config = dict(
    n_layer=16,
    d_model=256,
    n_head=6,
    n_kv_head=6,
    head_dim=32,
    d_mlp=704,
    vocab_size=2707,
    activation='swiglu',
    norm='rmsnorm',
    norm_place='pre',
    norm_eps=1e-05,
    positions='rope',
    rope_base=10000.0,
    rope_fraction=1.0,
    qk_norm=False,
    attn_scale=0.177,
    bias='none',
    tie_embeddings=False,
    parallel_block=False,
    init='uniform',
    init_std_qkv=0.0312,
    init_std_o=0.0,
    init_std_up=0.0312,
    init_std_down=0.0,
    optimizer='adamw',
    lr=0.00187,
    beta1=0.95,
    beta2=0.99,
    weight_decay=0.084,
    lr_head=0.00578,
    grad_clip=1.0,
    warmup_steps=280,
    schedule='wsd',
    decay_fraction=0.569,
    decay_shape='linear',
    final_lr_fraction=0.0,
    batch_tokens=65536,
    seq_len=2048,
    doc_mask=True,
    train_tokens=406600000,
    steps=6205,
    dataset='wikipedia_en',
)
Each number is 500 + 25 x the weight over its row's rms, rounded and kept within 0 to 999. Layers, rows and columns count from 0. Numbers have three digits each. The size before them is the row's rms in percent of the matrix's.

# gate: layer 7 MLP gate, 704x256, rms 0.098, rows 693-703, columns 128-191
# up: layer 7 MLP up, 704x256, rms 0.0902, rows 693-703, columns 128-191
# down: layer 7 MLP down (transposed), 704x256, rms 0.0876, rows 693-703, columns 128-191
gate693 103:494481507534553510508461491513489526479573487513487539533513491493512520524485512495487486511483524516459546472468482467507525521474503486488506484491516537541497495512475549471476504508472523
up693 108:499549489504477469521496512498520486483454503507518493495471546500524538525505511492548500482503474466551498524486501531492507482517532559492515475507469509515478565475568499472545499501536485
down693 108:502515496495500487511475511486531446464531517522543478499509505491529491475526495503510510489466506503523529503502470527482531523506495513473567479495487482507475540493548520557497482512456466
gate694 099:478504494514529493457529460460462472474544514503507464496541493507517524480492512517521499506505470463509500492504505512522487523487492517455414499477497508488510462487449506504519479522466499
up694 100:484532475521480490486481494496531511500511535440496538507487488496495489467515503513504520504559505492500491547553551509465490505504512511472527536521534444524490530509556477501442517512453532
down694 100:521463522455514512539528558517471490511518477533489482489493503529499514467503493520480500477461517502487519459473462502522497508486474498520529431467482552501527517511489544492535459462516513
gate695 094:528509454534506508494458474476490489469514504498484501481491491444518477488544510491501506536540487522499488482442525518543530514468504494475478497529482479503497523483476519502498523520510516
up695 095:533484511490498461452520484515468549458509477496490489540529502505526504522491501499488511515529489480439473467483486515505520536529526485538514491488537494484518540452490541519518531467525480
down695 101:472528532526508476510539484512465512429465526532518490512512531525526490534508523540453510511480448497478513475489486498478494485469516450488500528498507500503471494475492555504503485535502527
gate696 110:499476534545475506480474450490502507547522509450461542498446512475535515521534522532513502513462517500465508490456515515479532498440490494485537536519478525533471477498476506520493482493514487
up696 099:500465502500526488491517495498463479485489518495507471535552467491495479480435493469468493485464496476518462504563492503513486504507496508480439450513524515470522490539471543500495499501516473
down696 093:512468477504539511521485496534484482459520518513495520495490496563492497474477496547495478446500524486521478495536504528508525473514498543512498513558527454489502476531480526499529439524526437
gate697 104:458502534485514522519500479476481509535538493448514502526505530489449514528507516482536517524548555491489478486490488505481533493480502487474512494516471546513508454480421517524475538472510462
up697 104:484487496500536517472505537473543443546519551489560507447518471502465500491505490486553486524540524508514516570533499500478479486542501460469506484472485501521523492527505453500515504519502459
down697 104:493469490566463473497481505495511462506497491556470482536501526515480513543548485491469520530504506474499502482497593526515538488502484442543492506483515518524523471495528500457533526560485507
gate698 103:516507486537548479478435453496493520485483500467492512503519532488525489474510496522518448449518511449537490490475471533478508509545500506443516524493462529523504496489484482500501503543509470
up698 107:522526427499508532500481556492480478520459486492492514524506492498487464497457468509451481495505450506510480506506468489535503496523509475515510536504503522483530514524527509466513491525502488
down698 108:553508452507473498489494495460491500458479473502523507499520537459516488492515520501484476489519472461513503539515498506481479484496498532499464516514515490511503538516474481501521495496472538
gate699 101:514497521505566472513480507470495500484528436464476552469457533472483518479487499507465511531477486487512523515464506483415512509474538463456513485444493488477514501506539509500491498520487476
up699 099:491472452497507492444454515463467491548555492486483510506496502480496469505535514478468465451497544504472507487512475515548490493516554498496537536551504512502486513504520514542484485521483510
down699 103:501505514511511479467478500465464497499517523484507528480443554465491493522473512539476469450469498524501464528509463494493485503522503495472562533520475469519516510524547508497538496524520496
gate700 109:487504506495542493559490490472477501467484506493507516498460537488495510497520506533509509489490485524508550502468558509464527544510533475518505499519504529513452499503568504489484503525471488
up700 115:510477540487481502508489512497442412496509483465542500487536430507483481483469464525497512525527527487502518480500454504495500455520502519537538476552505476522496502477481493486519474536491459
down700 111:523506520491504512513529481482526514540477494484516504532522517491485487494522484504489509509510513489528480507514483533543560493492496531504474511494451488488555482494498544491482497513514491
gate701 095:494484485489508498496456540479483512519544490480471486492563499554476492535510520501503507522532489511484507489508528487491498494524528480536545506502458542500495527542533473497457459530522493
up701 096:540468478501497516496491501477484472491493507471480514523528475544478503510481473521515523509502529519477468500494560545499498502503468508518517547513476512503468487505504504527524503501490490
down701 098:507549503487516489505560440512513524516477460529486498468507540488533531461527435475496510499451489512498506530486527491503502518504507507478490526515542498452477531486506519489464523501511564
gate702 102:478520494533511468552484495497507510495497466516472496490509524520524493527499522504535529544510530503518497499477508419463546506456496499497520505527472494486507517473521515462486475499500485
up702 101:498501491481494455489478498551492534518498500515509488492487508497483493482512547528489502479507493511484534471482535514485509461494531534488516494457486513508511471468482472510472473469467483
down702 098:454491517496463504506557508503492510467465489504496514487512485537471523525490495553487496496506457504488496530463498500494490480461496532489478510538512527480520476476556454489487509446507476
gate703 091:503480500469471531553479497544488533470483497456469444512516519512574458473517516496495515557513523493549449491500503474483525517500494465537503504473460498517486459499486485493527521508508472
up703 090:466475504502502478461510532487514480500462529541488481489473475489514462501532477532504506523511497552503471530476496456487532501514537475528438518531505504513504476531493533525517526513521483
down703 094:512500521512473557497499555561520491525481524486447493423532513556533482512528545492530531474504515513505507484500520501484516511550504524500517495536489498521456539515505468504515540549543478